{
  "n_head": 2,
  "n_kv_head": 2,
  "d_mlp": 512,
  "activation": "gelu",
  "rope_fraction": 0.25,
  "parallel_block": true,
  "init": "normal",
  "lr": 0.0119,
  "final_lr_fraction": 0.0,
  "batch_tokens": 32768,
  "doc_mask": true,
  "train_tokens": 180800000
}
Each number is 128 + 32 x the weight over its row's rms, rounded and kept within 0 to 255. Layers, rows and columns count from 0. Numbers have three digits each. The size before them is the row's rms in percent of the matrix's.

# layer 5 MLP down (transposed), 512x128, rms 0.163, rows 268-322, columns 0-127
101:110054169131121133128136089155162173123149104138134063125151120138101094097169149103118121141177107159165153106101147145134106108115102109074119081157110150120177125169066144195180146169163179144193150151107093107182133130131152125118118122096215144143077171135147155139092102140125131120121119089072152141118089112125146141075138147162077114118082135115088141136112171145175038127041
101:092119066118110160074165120074123101142165127149159109078112114140087190136082135127157076187103114142145075155136149161166167041136140133129144119175169135080111089128121125124136205103127128130112135163121121101129144127129142128123081101156137150151155080113073095155102116133176144136106119175109122088156138137111142106124100133134201206150123124122025138151027128131149150114166
096:113168093076109127097112168175152126148154155147155096140114126100151175124157178092141137066064124152165086152125121167185175105118120069151095135140109168142146112098105086110116125101118093032136149159136110157176138129095165122081155140119092089118138157175146163156096167117137138158174151106131178070157112166116046187145115126146128121178110142066157062137069117115125103111164
098:141096130092148123148128099119154085183132132146070162072120129158177167114063248134166134132098115156102087156182117152123189094119121101129163089119135134071145076117121137120162112124124152092137158102156108146115135139161127126183171132117147080090085151090139099120111190131106106107074052112159126141087108150173157089108170050149178099122140151129168110120142094163131127116175
096:091125117093111166133078148134146108152144166140180111166159125132133098094090129174108195130146124112129149141136157164193142096114139071109128138150139200132167098074199133154090137169199074137149183139148182136089112125146128099008093075081162137128135146112157055133085145133096127151150151114124123141137129068092146082150123095114078128130136108172097141140143104144116100150084
097:174122178126141068139138178084167102151128132132155089169109135101121125118144096107103144080119120103096112177108156159064090112182112108127206111149115131134147034106091098133147154135142180144089157127105145170112143227085118135059115085132162128108132048114139136104153187069162163173157067138157087117142092111127120097143100151149141158091125152118180146143115102107123121130159
098:057084120149138118079135067112116159180162119088170121166126096130111132144178097133112183127114089065114139180074089111137079173116123110172138105157121176124156198077107158116099161112157121145165159156091082101132141099103175117140199140088159107113122138140107129067152129131112131099131126093094062167146077094184142117110134136123117132140154107082142099116185162160078166130199
090:120117146149116140136108140126126143081168098145177188142088113119115089124119091172106121095160120216100117131087174144133170144167134144103082119137034189058159093146134131105106142112106130133088142150126141113159152165065204074095140128122142107156088163155087097142112079147073148121168123164057149104086136161082142098132144193102152178121118099130147132130113129118141059159170
091:148193197137160049104076110170114151153125124158132109080144107175090122132152157145047151100155049125177119118143137065168123093144100119137147125170100124177130096146102085130111145142100214101118152104140102144130157149122090099064167104138110122108112061173132145101124182079111114163152168140118111149144140146086134131178122096150152152165137125142131060174137097187107126097144
093:123108119129089133157128142102127123085086135133094073174120097105186142138113102080167137152128050174085132091124122150126118128137152146132106040088140149095172103045172143152157152107115075082140126133121166164161193086137146184221093099124140135156108127124100165175145148121104155127174089128129151134151146112165096163127070149106117090175082140139141114150108184064154138171148
108:185154174138162152115125150140148118170130095151114107118073188078182194126197142142095122098134176168119148100150144187125138145162147114088147067159147066130144151113110086137091141076171133185127146134150113176105158127073121127144146126147125103072160143109112117121100147199116107136128127148180102098145088073145128113135100151097083098118073055073138118125117165118184121060091
094:151136117102175108106141084140161123106163128133064182158143175171199150152118119111067129122100164132122161114131106172117076154185023161114136148134120205143131173116097139095121125134176095139127105126115113160134158037131159124120130116114108125109096109099155123103175079151120132162127192082086137169165050136089087192088156135140102072111115094124141132114158136129104123158100
088:153158148145154137094165108124149147125157084101123185158128116098089115110141088115136130094165138115136097142094119042124112160189149162156122109213133094095057046096116153157107139107124134110140070124088143170163109144119102194119106133183136096146151085164080068124166100091146123144140114170132098120099103092137162139116152109146161151240130134140095159166168138111117115096071
097:107115182096072171195137127119180113094141095158163152117113125181110059056140092189135118100102150108080100157070128153174065119167159108097186156128156114163096156108131125091111113102100135131092128104174101128141096121098108169114192130104127151121192173174107180101165163098086150090103111179167142175185126157084171133125089119111103114117132100138101112114122109090167143116128
098:128161108100110129157091087158114150142118134095113193106149182139053150149087130187067101091124101153107155133137104102124090124145109124118081114104166177063169108141097091058118137133169129135165089173151127139119167172153158106165140113090123175129145079145144109156119058136116162098061111094129186103155165135152103149136185110194136106138167090155122152116050122123110166181158
085:142146113063116114150094206133124137150159111129132164101101129150136113129098148123122085087127157088126141174123121109120120133138189131135073103128055189162117172181181072085130085138097067140133121115115050107143131129118175120101113132095140103140164116149083062204140114089176078160131139092085104162106142154098157149135110103142164169164133123088160111099161186214111160129126
109:132188153093148140144100112183072179116141145164078124137110103114123165128103114148136099143207131126089144121109108136088149143162173131086122146089174139119134177087177225114143120131096170125169191081122180095131158132128096083128124095093152166165096096074132115099155108100171095123089122079092124143104081075129163169140153103161120098103183133112034104132139119109125128153169
088:120129133063137128145080108100158139117173106136147101147194114135170120094110040189128143119166116090145160135144164178148140167072120176141122138130133173052118192127095126158143161109077121139134122166104080149081142137099130122122163147114107140090091094133084193149165123093168150177158118055115097157142117095130134094190114144084158101148111121034086121161098128099128161143110
108:122045140152110131172121128134111158188146162132141150133155119196106147160147100129174082152128129107133124117133136102102185112166181159093111146164068149093159071228103086161077108179124129099147105100115215154124139125156082101139144148081125175132164087137141088161115121107153078117101092145138157113132159112130085114096089127128087153099118074089182143070096128190140133116134
095:153127166061121170101100106109136131113125059151108113092087135141109156134114093106147146104096080149098103171126198124128165117158133130124099099103206160123109056139112143120092126130143123093134161139171174190166157158158090114131152155125134187107159139255103138102118137157119160132134090095111144079084118119140183161090100117160168165091051116124112163080134110150116156125122
095:106145124128159090162051140097118132119129078057083140100110137175154104099133145081151151078126078121142166114131117193109166122162142125128087107088083154124134117137159044177086137106126141096143120130079129187135116099172156097127127170148143128193137164170115093132186238091143165155130088140141146115102115139099090089105147184123105062137131143112138105123168154190126134137095
084:164103152079105153151113190139151133160175090164134170142146141175069099112115126064137131112120176155071186147142144146098098101121117107122145105153138137115105148075101098168163108141072097108191118118071166078090150107133179085161159167154095118111123122096127156169113166039122168161138054167104090135130113166160087115114092106175103163093179109110162138172139142158109116105167
106:074088146160123121062173127156157179095114109179170184148172110091138125123165162169102074065116119112110069168120159191133088088171170122137133119087125126151183182156168125146165133120136113112145123108111138096129086105077168160158131149110133128166073104121165142122134136185126113096110167055100166119118120156125119042055126144129153112154171134128065120101108136094108168122105
115:107139124145099147141158109125120077114077186130162158140165125119127127128085127215153115049124141103083098062179171125084120130133137167124171069144130149106100141184066167120088183100093173135104153134108119101143165130186126125084090135074084158138178097094162137132157147162149125094094114172094115148140146084152132105086098111204147135156144158129136158067129133135189140079145
086:115188129172177108067061126135143103144131102156110116140133150096147072119124146147126155134111172110181113103141111150127103124138128098168091162133097173088196078119088113136075075148148159109103129108145142142154112113136142159170190113101154095213142097102149177068104169058139146123114129106064172128191143112155126137139124083105095151148199166191069151102115139104141143103101
095:142107128120098160121114110137073107143105158129148135133158153173116142138147094131131167100160094076123112136087145169129141113080127067182051098176153137127147100149092128119123120090119038131119155157103198154143153173116150140111080144082128170128119081184141089134138118095072176150120146101107201162049123090099143192080133120139156166167093171120065177134110167156117164141111
094:131133110086128141130089161120106124119146191152186130079155147129089096119143169080121117081068141142141106199117096148105143102165144114177111152130093123135189129175151103104128107121123141127100117146090147120093072123160188109125134133107100119140129126229154195138115111119148113127129189110123196157093044127140123094105121106165158166076122211167103074167168138120077084130115
105:104111159139109100108143160163104084113179138127140118059137129087095149161158164115148114143077142120094100093105117153140143095154068091129115084147152205145123147128137139103134147126156105146108126115219116145200211068155138137115071105169152126134155147152138163125095123142156162123140161103110118148103150150102111112113136133124118153030165134037203128147133103126073111117051
096:151126061116130179099119167168111111073094170131189171143155120104097140121144130187109121166131122162117173167105143151164160135131065098085116071122122138178127136167113122138082162089134097153117106181108121088170034075110108071142145144112183131187083123150082164089130154127121126077117128161159082106119152123118171137096077124148168125149131157156138110102103124124155039120079
092:123114105072157151109174130080189125130084087087081142126094083112051154115165150173114121152149168110133090188122138131155104135193156146117129136167142069137106112174122120115050149140125145158115208089138168078120135176108106189104144115118174109126099116086177125075195106105148107137169125089124141125112143111090107168086159123095147181177160136151135176066119117125139119093116
097:150160050120139129061071144113133100142098147132180077129125146112120150093135116171152146130107123136102141117207122115138124128114140085129151109073084039157122168146102076129120080151138114156191149164119187212173164158103172058062135128138157144122136116179113128117077185119084162174080129140127091106134134130125113093125174128077096099141155148133160145157122105140143092088111
101:106122103098114146107134097134122122089148130125108153115116132144126122156176127180153146087075169118083095180088085136160106109154099129187054128111121167173161179094150147111123208133126161081113125201080125085179110208141170137100152094131132098129122083098132087033163098051110115148115164108199099184137143150135173153127156119075124138119139133121124132142146141116149130087127
097:160152124124165114128077181174111159202110056110111143070101055128119121091074125062132112114136158121154125130146100118151115138144145105156093089161085119131160161109119156174111116160096084143121145091105085151121135071122187137112156193079125140110134114155181136217177063070129110100122125149124152181130139093106139094092110156132168117175115197121147161114136175169120117114153
109:095126121175138101127135051121122172110108154119121186130115186189125123134132109255160130117118168094158126159091153097128083077107091111177167157086149105118100160169155125140097091177084160147079007112154130135126171101130102107136113124106119141123103136130127093150106083152103141132122118098136105150150171140067152104141125146160118105112156065112119126123140178165122177142154
116:149153107143153146135169172158083125098113108111097117109101109125080156143143150057158129111162134103100177136098097135079164119124088079066143052165111225140130135168075110112156106164164145169113142135156157143131172145087134114116132160051077131124123111125179086143084115117158057148164092132101155110142085162170115161105156140128112070143113157101125130155125171126170050171152
091:144160154098112058125125121109155113164149112102083114132219124162218106100141164110111165115116158180059158136156154105134042162088147140084150111077165155139159103137134123189114131186176176148148157129117165159079100139159166160128142069075143125157119154082096154123131125152092072097143138099144114103159112108166132125116128158083098097123147108100140111103136117131071174070118
093:104107142103098127107116168123192193099165141097105108085127130115113090092123130057133125170126124142144044049119100116110118133202159114187161107136146124176084074105122057105124156174144111097127097129107157126148135120159096165101174146164114131146204163194172147120177132097076157165097116168125105127205122104146161136123106075127080111088115097170116099136136143146138125119127
094:142151179129113134170112120136144138124130094091074092127099067162157140151106160202104113060146111134172102156183121116145091102120160153114168096149135085175067102128107163165150137152096176124150128092175190118120104156105153161110147095148122152066167125068142099110127214101139163041179149147138099163132092130091133128145076138128135178149113102157104152092097146125118132050149
096:125122138126077070111145170094129115206142178102106133143141064177155118116149169030121114100159125156108137118143142135204093108141117135115143115119140162148132137132130076167142165084120106081099107162089154159169090102080163106144162072107098113149114148189118157181122201075096097164128124143099136097104112208170097129156138178127132146125070139151146067108165106146116109135103
104:125056106164139181149127123109144106107150124163126158163102118180118069165160172113116148153052135080159143157170161079130149172184165115162090160133113109146113024143152096123105124063082085097118121149135147143095182120135160067118121135109160110116192154109161139169165132128117128146133110127169134080101093169109120115088123151111061159098104146081159082143119138072176105134162
104:172126097116099126137111106092143157162115140149148120111121162107128177115123205180152154150125117106107126127144171096091193129140146140082122112101096038064087129103146126102138166131083151158080158157151090131159196127146047159100078099146160132103082118076125124075069168150129143119114138193108146094184149132119120143123067144087148104126197128117133147057120156110173091132141
109:201143164124069107124118153103117126107136123162122166172108192115171079048136073109128173110176174115112139099131087189153109131123096098163101149164158212110132131114147144097143135120152155118154070091112139122165188144123175113090100159157164123135130127158141115147160140115104157085118114079112101049158086181067098104150118141176156075152119072118106109151100124086125094161147
092:135076079096146131074088117112110151092151129107104137082122187123124096102074136139163168150138156102085118123186093160179147156127090142130078113162075107059134143129164125142117110169109211114124116139117146136205097104181209128184139117141130192141118167123106163090116136074153111116133084147154169140179111076131080176103145112137106105086088126138162140151144141110107086184088
102:090089107147186099106078147126092131093144179103156138129097140132130106097171108076133139109144143095157144135114118163133098159117147109190100154160147066175112117126169179133108166191124121064092117187075125082140056097127155188113131102147111163149161082193093073141087127063186143142167074143081120125173151156115155059139141108090108159142154159121167098128115134147105135146141
102:102125204121107109204088155087115149083197137150122152182085067150131123168182129144154166165152131176101124150083073130144088123127152084120116136123181143102129171182062141146113095111129106125119096131128144093120126107151141101076101159114153077093089120132220120195129133125118097136097202129167100163102122147094101154125112114185148107138087139091119163114107173152098102140089
089:122134141173095057163101102094157091087109122162112151147111112189135123116084135074174064174177103141137125145158110125154159134162149134121126117175067065093087111141134092191123123145122131095118145130090183111157175171190152110141121073159152148076081087155187115107099176102084097138073118125120086127100170093082145153117103156146153159190108194097137120125154174128126146130135
102:142173070096147135075155094074153121074089106120116137119118156118106162160115172135140125140149115109128197129161118093157158090164109110111110141112089113103125124123117136123083116141098189161140182110163147117129096147127112123076134110199126114124101077128070164046083139153122133125192096145124097093130103144177140151138118187159119108093144099168032148170173165203111185086153
088:147115067094112136152161160183146125115155110110109141187122122120093061161139081152139147168123153136149157164162215112097119195085117167191123121101111080098073128199152092068126129134123133112116141150142061153098174148164144124098100103197186162167105103130115097108118115146157073110106173109141119126106118147106183093118107132120129140155131137135086037133107077127085138162140
098:163130111178088121132184121159054089156087102141180103099101115172128112150155148061110178129153098120088085188111144123091107143148150135099126119081131122105108130117076092096129147127114046129131131135127168168092111112135146181103148173148122134190181151173112091113053166117148109205185105169146177121108123072111130144128097144137115115078079149111188103181129133170135099136135
098:115094196159145069006122177159106174174107157102093087169115038142149117118155115113179137068102136118067181127110171129145167105177125143112133156114104162139141109195177145140170086085112165105105132091153146137109116151136158045168091125125103115096150107089108137168114144131129133108153130124102150094138147182156135144127138115117115097138125137121165140108137166115155092065153
108:101142104098201140148133105149123103082112122122128143108166165140124139146129110124162148162104142162157185176078106089092180133097165204164154175174118091159067153127099212106138134115103132193118079061096150087094130190075097097150119205111128158134164113103094099093125148095135149157134117160063174078088119103117118109102133113133141082124119164135091090115154144093108112138100
097:068067107155100134136138127085075158120180077113168085040154104157162141141160095160190102106149079110151108141129122149119115107108092115123107186142129087192117150151129151054143142190092133156117127115095148159093132132166172117125099136107078084160157108218133126110097147119132160118149134157117123157075156140146181105117119133159162198186075111128098099153126088144173110112113
088:133143095131094123097099113139196086109157163129128106159150095102165121117191182165154131086157118135153070083182083104099122197145143127088179133125032118107151120099104121166095086128115134129100163090127112184154150136109111110101104189148093145159151128104096138094072144131073117161123156091110173095170139150142136126134157053110163100122223138115192095134153133095099126115128
093:148176126183110168118124125093188109125067134133065083169103154158057103110086071140150127129126167110094150120173120127132139100080090125147108113141155112126119204177123168128143099107136062174142131135143131123160157142143109085117189097081123165130095063145102059189159148121105182119168105119119103121134138161069156120130165176127165169063099132116145154165151085158176112107127
091:121132137126113136140125116163181162101106120144144119121100085090116110108093113069168142134121083131105138139188171126108087179162149111161108084142091122175136126052144075149126138119165051121076149148161078129150161147134169153166117169150092084159112130131097101139088141153097126143117127136071127130172102098156187088107126196131110252125139136093188117055145107118157162113107
# layer 5 MLP up, 512x128, rms 0.238, rows 269-322, columns 0-127
096:152152169106139137201114127154133158089097108144116121183179182129159121098159083149100130102106155107090185165107061155112093169105146132173122150099095109146164131111124170137136061179114112124124116091108091142107115085133128125132139115101067118113143151091184150137167113115105088130156121151161091185113157127095109146124155126108050069082135129123245069095150170114121088083135
100:092159152135155110126193090174105097096155105129088111098130091154111175152076144090192136124188141121147145101126131131158128108103097146077144181135113177159096115119082078135119139110128100096079125143103101149088124140131103174141136186135080112155134246165164152110125066178102082105156125133166101099057099098151124122134159134144112122126126163142082149199100153098100113174180
101:124120109113125111089132200133152115118113160066149109113118177114124166154157126105200165106101138102112142108185091127158140132080112154143125131068148078086170160076097125114110128152122160130077110115124154143094115132194114173132096137121130119182193118167105201093125166128085156178096198084120131147088116185098172137095129096095063093103147087155108136087174135095188102148156
097:143118112162151125110137081176128096168114121181109084166117128140125147156125176111064177100176114123093158115134156171036099108134173158121135147092127145135107160130101168122183198141154193130146112121121122129042050098130127173092117140077158094149210142100099132190101129137082094077179106081156113132116134087080131083175094143120141128139105144134118130113166146104131131132101
102:101155103123140151099087082153111171111105114135101157116139113151150131139119147110151136179105135171137131095157078109146215160109155116108042165102160140140087207152125171140107095113115101076193127113160079105171128040194127103192151156113119152152106196134106105195079113165117105076111198103092167125140153146101142151141109104130123123171134131152100093098115145149115143116092
100:113125125147150117061149114155124115130073152135141118156132123114111132150129145181120120138090127135105117091111150098155130093096063142145077098097136178094190079137125125122132142117118114128079116107144069130084151098086110079189141185184139199142070149161099176084159164104105139127136152066092071147170167127188107102134149170159159061130160136152075175141123156149201078157141
097:128171132125163078133116093194151127170102084114153117142146129061094143173127173124104130178119129078183121090159085113190119098107129157173173183128153169101034085095115054184134128131121085100110103174127126162121139142171101153119112086132167197127139125107107088122098141131114110121174115109100107084112091163118122146142182095198131149155112131081166154104120124164073118125159
100:107099111131133155149185153106150094094132116072150121156073128108124113100078131127184084128113158088104094132143104155147201186087153149156085125094153125127096162098146124124152161162169099155111121217093162122174112099103134188197089109119146109116172187147127139153105120163156090091137092128137153060164104118170155146131170166139096126074133130144085153079117115038108103157095
097:101104083087150102183158096167113115120124141088115118126187043097185123083135136124180122109075124049142099180076140127168106158113132129137153173127124182149094103158146163151150102122165149165130151131096190156222139113117108138197112085101088110136120085102120103118148099147111108158136055155095148217149120130116106117118078155060132145111138132135124166144109141111145140159121
108:063123095162137164086088116166131144169103131099064128104156153109101076132121144145106099158176099066121076122156152137160124119171153102131122107152173205141111107117163136111209170149150080147106149107108160106154135121157143096127141103116135156117160145131122110106128110065204069146156159128097130115094088086145093089086072167171108162135153182124106110191081119079151189092133
094:106151144158053148096134130118087131117075127092135087100128098073047071117181159141156137119121127111129108109128167080133164086100229105144098086131126076115113070127175085193127117115094169113146170120109178129107109182141129113149085160127148144132160152147135163175140142087092170145133131182179094103098184088176170132113115110143125185101157152151134162132099141115157075135141
094:151104107133171095153114134173087162148088078117093047144162181120171135172093068140160144113122091148183212111208136136109149123055119127156100122101124103166165181156075093089123140120113117178075139160133175101108173143138145076093110182111103127091121119093136131127134186151159122145099086163173104077154136120110106115152121123140068119123086117124118124098085133116106163152178
100:080176111149147105093134130129156119151092121119140124094167118164117151149092104101125090123145122159112129091124141199140089090110152103177170108131134103090190106117099113073166177122109126209124107163157054113069124094165117138096161093118165133142092114136102152149085200105189109137168098128103151081206106081135173136044134126134143108126167112079068144154128124156125119184156
090:088095172136097160099197198131086135118129131147120103103096112103139125090158101087153166153157119125142117166126132166116161128126132157169144142155134098136120175116115161180156132140121138158080189060047139099142128111099053113076104156181144080131124149095136081100148168142118132155174116185173099169084076105122113130189070150074116190122104135079150126136157115100108122099072
093:056130126219120113092114098105130092131070139105127096138111142123148083147132091150152187137150128170117142070191142181105102117137145117129137132078108127161127125113106166124176148145155128112126171137138209097133117106140155110190124146132156118105095128105087163106048122150093171087170168065156119119102133135119162085134110168123038063116109160183157101144150072107178108112121
096:100168129079125199113119134120141125111138117170097124119141100136127130102156178111065109151128134095115153150123091139150139164151104096129079168147123098095046167087121144129140076194113160120141161089139069120150088125132164155157107178107136182172068166112132124154137130159129101146151137128085159102165154160144132101151079065160079089067080148174089145139221098192107132151161
095:128125159154100152020151095122109138114130123155103133087104104139106154144174163115115075144150138125106089124113102109110150082184126116134160117114084064192070108087105107140107082127191127147116079092123159159211171164142084114131092067181121143179153124161138131120102107128074111138109171187189117120103143131141138149116112159113104112105182121175110166092141195173141135126088
103:119156168165121110114143136120119191128166150115133097131142065143145179175117126133119113125162123139147137114077180094079138102159114120188154153170117139099135133108076180133169112163138168157144074127175130149164221103125129084102128113106119120141113112079174100100123117072134104170139145149137154183152087111187108134119050092116152160120108117045106121133117114111119144003112
110:096066137115119130136108104084128111115121107137170089125149161156134199075102082106120129114175140138146114112120165067125188112086173154153144098083041101137144104121120078104130208094116160136177194063167086169155142145139100146102124126154091109144089130179124159072069114150143163144129102196160150184156110128164098099155151063122126118099117142076118161136141118136124172131140
097:148109142120101144142155156165168144128123177136133144119070132068143132177144134091127054169147135167090128115108148158077067174081108127151171132190161092163158113125172111132172162115168117050155172070154079183111116161059079134141122102166059145093110092115180150157138106155094135115162090198110108174134129143139122143091159133158098140094139094133109178134142114111090094124111
094:111163091137184087128120085122179082126117107098146100075099174111114119124111122096145134142145071075151095165070133090132134125158167126110150103170161111142144090170129109119141171170143177109143100149175119177180111149176109140093135134117143136131174123146123077179164115189130070124108194083171100140111186127104107090048140146107110057174112173134120099112131132175062166093114
097:160126180148150193085051100134137125121101119134136117162167176123103138183144109113082127099136172093129147070126149168146117153119176119111121105135181118080127159152129136076103085128126120144082085124172159072136096141141163194120141138121176128202116119117146161117078123102181137097127075161134140180123033097155075067105123192157145113130117169085119141135146124072108092116157
104:072109103120094124159147113142077068067113079123140109123133123184154130128115132160154114119160125105134116127115165162162152120153159121110228044101200107120124138166092113127164090160074104114134161123100150112116152154181073173093127066095089093123125140085147081186117211183154145130096148143092173128112132102146159141149143099101178134174107132118145094165138159082148094105133
099:163095181128057128151163121159127117130118135093149106098140111171077156107109095130133121066102050162111174098186059116130122115118144109147097129136145107148123133160102111098111167098132117174163173101128077099132107155121170160099118130090090112087141128170131065212126119169162164124131134151190108181050091102145111084155116181129177124134082096188127105172133124156123140188125
099:161124071136171099133160155103195134123109082130134163145096130076085086100114124125141056140123168143101114121134147097110198142184136139112208131102083094184094135114184095123121109146123191059136153061128107117115137107069119126143155105166114118138170140140158119209113127135140104133150079123138047143132157145146127129128124116179124112105202112151181130154159106100100059094137
100:139183169126094101139152184199141136129093090157145141118069152149155125153117094156126118080162131174095106094120149069138176145137104115100138111112122106104124141074136206190192136163076069191103149104076132072119134152116148106091148142142108185131105103127150127108109128088190167080139103138135110143120116120156085183116122156103134126188138159080145126108075133091105167181069
107:166166183176099111124158087153157115113151114135157117043188178116137133188088143137098076118105064126095139092102105183149149143151094166173141135157136155146088134117116162148184161080139131192158118192134066085121140160108113151074155086167144125089122107144145089136095087162192118121121108132103102104118108140143111177175126103063116123163098172092160127076134129124101092103100
094:077148121130135090078173076162183080107130076078067143127152089097141161104199130098142109154114058128166163142173156163176121145153093128115132101135193127113132100131106141123087123128125127115144137176105139132153087144108062138218147095094180122192145137178125123106099123103149170120052133103119097117126123157161146094111126109165122173078106178141190180123115147121097108099148
091:090085107078154110154120077160137157141100144122074098133138131099096161087103154155087095120153161112159131204148156130136142067123080186118081165110123160186161200163156131077132140070144093092102104164103107121143103124118132119093147194101097139105124128132118144113160131135085169155105150114077168137103081078165093159088123167136142118069144175160109161142151166139087140210078
102:162150135131157179147131122083140130164136131145129184117178091108081103130099116168131085140070052137132113138128127189078115069131120139163118114198183178140140108051137066104139163102106133098120099143095074150115155166146093148126138127143134115187094118151101159149135129115154097149167161166100108156104147080180135123166100102136167180059095121074122134080051147172133161148117
103:179133115121112101151124063185176137082122130124096132123169130149131122108118151102125123111171111070110104039180127084129153177145146192159157137122107180118089107089105110107154127116103139130162157105128133115159116104106064149127095163097137066107161114109177159147136175179125174090078143125123137163096114118065102103091156183187098138081111137106208090135192145134063152135137
105:116197116147095125098211106142126103116166130124132179149038094108104135129179145144117154128141129131121111171136149122101168146106085050120122164155091144111127170116110157135181148183062112049121111115147123151079119147133152085178107056101167161161203142138092113064100139134126031150167135135127081136100123116105126136142113117119125158098135136127149177151128187149137125094128
104:098176160181145136133123079143143140131161180189124095115125146179103081159149083139131093193139101118136097090179063165106137091148084150131135153111188107108138140110124197160106185129076139116126129126157059107067065134089128098141167197135106115148111103138122092112135114152107086139149194103086099077105115073170162100131150150107175108062142158094123110148153130140117153129167
118:156139105117170123103137156173152096160112089067115153148133083150121150112079193065105151100116177063114126062128109138193131150166102100083169135133111185136142171138128077104181132135129125180061160108140121102160144146140107150153106092069095120178082122148150156132103137151135081126117109151119114122105069152111106140121168152132101103153116168138100200177118127120165033136185
102:125073115135148171131122144174098084059106153175173119142053124081081135172085088104142064138157122077164131123098090148172218106164146116160142116195095073148091155100120117098123108088120150138101092135152070088213175124116115105111123108167107130124138115137163073145127120099158177140122126174127123135084161151093143098172135095176119166123125136177119182120122140111155106152117
095:129115104126139097092129073119076108158094105175166148119127142148132119190113139151083116095156131135084197194142144206096152181105098132085135122085124107083198162137148138143198125101131123122141150126132112084194088098102128084142071095123148100131059108091109092149090126148179106090146133108100136177107113133077084171093177165167116157143106154072179175125132161123134143151147
101:102143068122171167108144129151131127134104087138130165132115136163122142123107151121069127122121183113120170144103118147141120171134133075129117160155187149075163184136112080129167064165113080149104124138056167137176081147179116124177073113145133135136136102176152125106125042172149111188106151088134148127140120137192117106065127095183089053112120162095172123122080063132120129165143
096:119189133135127105155131119102186139105174145109135147128109103100098144113098159113161135191101147105129097154211145043124148094111120105123134148150160121086130171107132145139133132190112114125190161108164091151140154122166120160097172172160106153108113183149142080147112152133076053111143173174155134140077097042103136101087126122189098124092080142078078118161075094119170094113142
105:082135126121200199177167081157153145101145108133163156157137125157144121130163120133134152117093134105124129106149120113143161090148191145199079133122071074184100068127122117127081135041084124114165132129165107129078176122090074097141120108132147147092175120129174162167092118131148120136072095140184117174099133125103123120129108116088112101110073151101133077202175118141086139178136
110:165159099155127097116172143093136165113093076108079129180135171170120089165174155131101142076169106101128086152134107163049112150138046116145138176091151156144169111144118168105146153106119097126055130111174109166111162089160173152051157132086154107127156134092087096104160107126075112103148152153186116123107094096118154176109098168170077095142115156141089110073146126145171143132150
105:145177095133112111171139101161119126090152087138166136145085169125174117061085175158156183092185140126092117116107153121160102129126099125124178193115119153119096134117093087090144144133163125160117164104117133119182149110163107124131058173116157177161120162132114113103142161147052118069084130121131051092140120138096152098107117071130118091105135057167171060114169113141198164137103
094:169152152098119159128212134110165097156114147155167124155113109133155192184150108090092080120086113122142186121102154144087135089069166112154190106149171097162118108127096097171104177130125054100120125082116172133096183101137069146162113120129096129128131101147132107085105099170103131164114144155117114125117179212134116055120143146142108149106141143102081120164092147145177100126207
102:167066122127148143107131043087117124185084168137094168103100158134085145112133137128147066128115097147127050167142132157130150100147107089132092154132131138114163032114124118141122134125120134089074153048113102130102161140153130148124100123128145151157092108086115088147074132122145172119171172151144129187215131128097117126168171101163178175178137155115110119128060130143094149182155
100:110108170106166126136160120124166091087072134081175059104098083088160126094126116128181141109121107133171110128095146140172153120118151130149109137085119170189089097059083123110117175148135139152126140174174170107041074132135089135116108155191179156176100154106067108182130152136168118136116097137084095140065158150137177176144115122112157161110127128126087146112106167131106116083188
093:143148106139212088114128137157115188107120045144168159151101166114121137102131127165140137184101129120077151056116156175133143176125088168152217138138132087178130138109107125123104128127098093114098103140132180126076127148117121123123171111117146115174170116106125053182106162145133098157131107091100154083180135095141139055163133079124073119081151108106083151125170070172112132150127
103:148184128095118148139186194163146162086138099129104078099176071161104165143143197129110164106084100140111128140118147116079166121129138110164142162161089132130090119093132140112141118128087153144101161163157105145044132144065174104026190098127152136153151131124109136128095126158087104100104114137142064126113070120203150130123124140155151083106167103106079177138120152174096132107171
103:094138145128122191132101156101076178142108142123115081119104166154108166152088140171096127088143081119122124103130061161137108126157162159071157121200121129149146159075120130144159166129124127102124134016064138118088104148170108080155170148105136112126105104157166124171107106133137092104162085136161098153093200129111105122084113134140127124066181169155200140140134193133117096079149
101:110148138107160126181087145086238184142116133153056110161141150114142169140109086175148118149088132102193131110153127116199167113110125149197139175122133155131092089167127115180112089162087198102132147091142106130152091171167130105163134061126118093102106121174144096121160142122131168082118167144174073101090149138160119078144131157118119111125167111115146092099133137123168076096093
095:177143097127121195185140132102131116083114115175146182083157213096125141107130068144074138164110132143214097115152125144105105191118152124138077106128159079133122174045121134127057160144161058107149175136105135133129148129096120125097144110155148122185135151141137132135195136113156141111086101109138078138103103106093077118090118142117123143141179106170117109154108086168107163173082
100:150096131099120140131141137178054154128147155094121070118095155122145105193094121149169094168139149158137130081103158102079119131114154162145105085146189135110114124155122139138150078073188177137172158140121165126081146140147103130092104142096091136139122175145063110143122133156189081129055063213123144084148081165088172120138145124123118103136078150102096152153123171160058147145158
097:093160158082124086151122129043175121100165132122142190108199101139101125109122101135143132105089137172140143077155159147165125087147151100160114099189164127148100118125115180075128079114133110086197071128202078140148164126185129081177090107129129114112135119138137118161148080113081182200126093163132146131094092141146165115092091087159159132114134094182126151177125126082131110140133
096:155130055107103090202156158147082063084168170113181143157168131047118095104134174165106080082150156093109115115103173098134106161105153132136103130148085170146146150155156084156146118161159107101154139144130151117152184056149123201119101128105157193120101106134087130109114101141098110061114057115109157136082156192092115110143114123111098097106078110134129122106149141139131164156140
094:134112095131082184180136106155069164197132126101114155115124109074113146161139125133152119110139210157131100127098075153097165113112132133138132149085130084127035135091065122115092051114120131141158175186126101165193133150085096159067132091117132175121134087120136102119105131170181099131145087109188097156140116115103126126153108141142105119090109114124149172189152102107086186152167
097:114147096192137108112153098145047099120133157106086127141153140164140132139175119087111114127103183163123125138075115100183110128124087152120087148177164188129136119144136122155094127173105157129166104135138183104097145057151162185112162108113124111119156140103134091168151134152083056106114151160186090155131159149115112165119137099086191076112132119168112188196066113071087076143153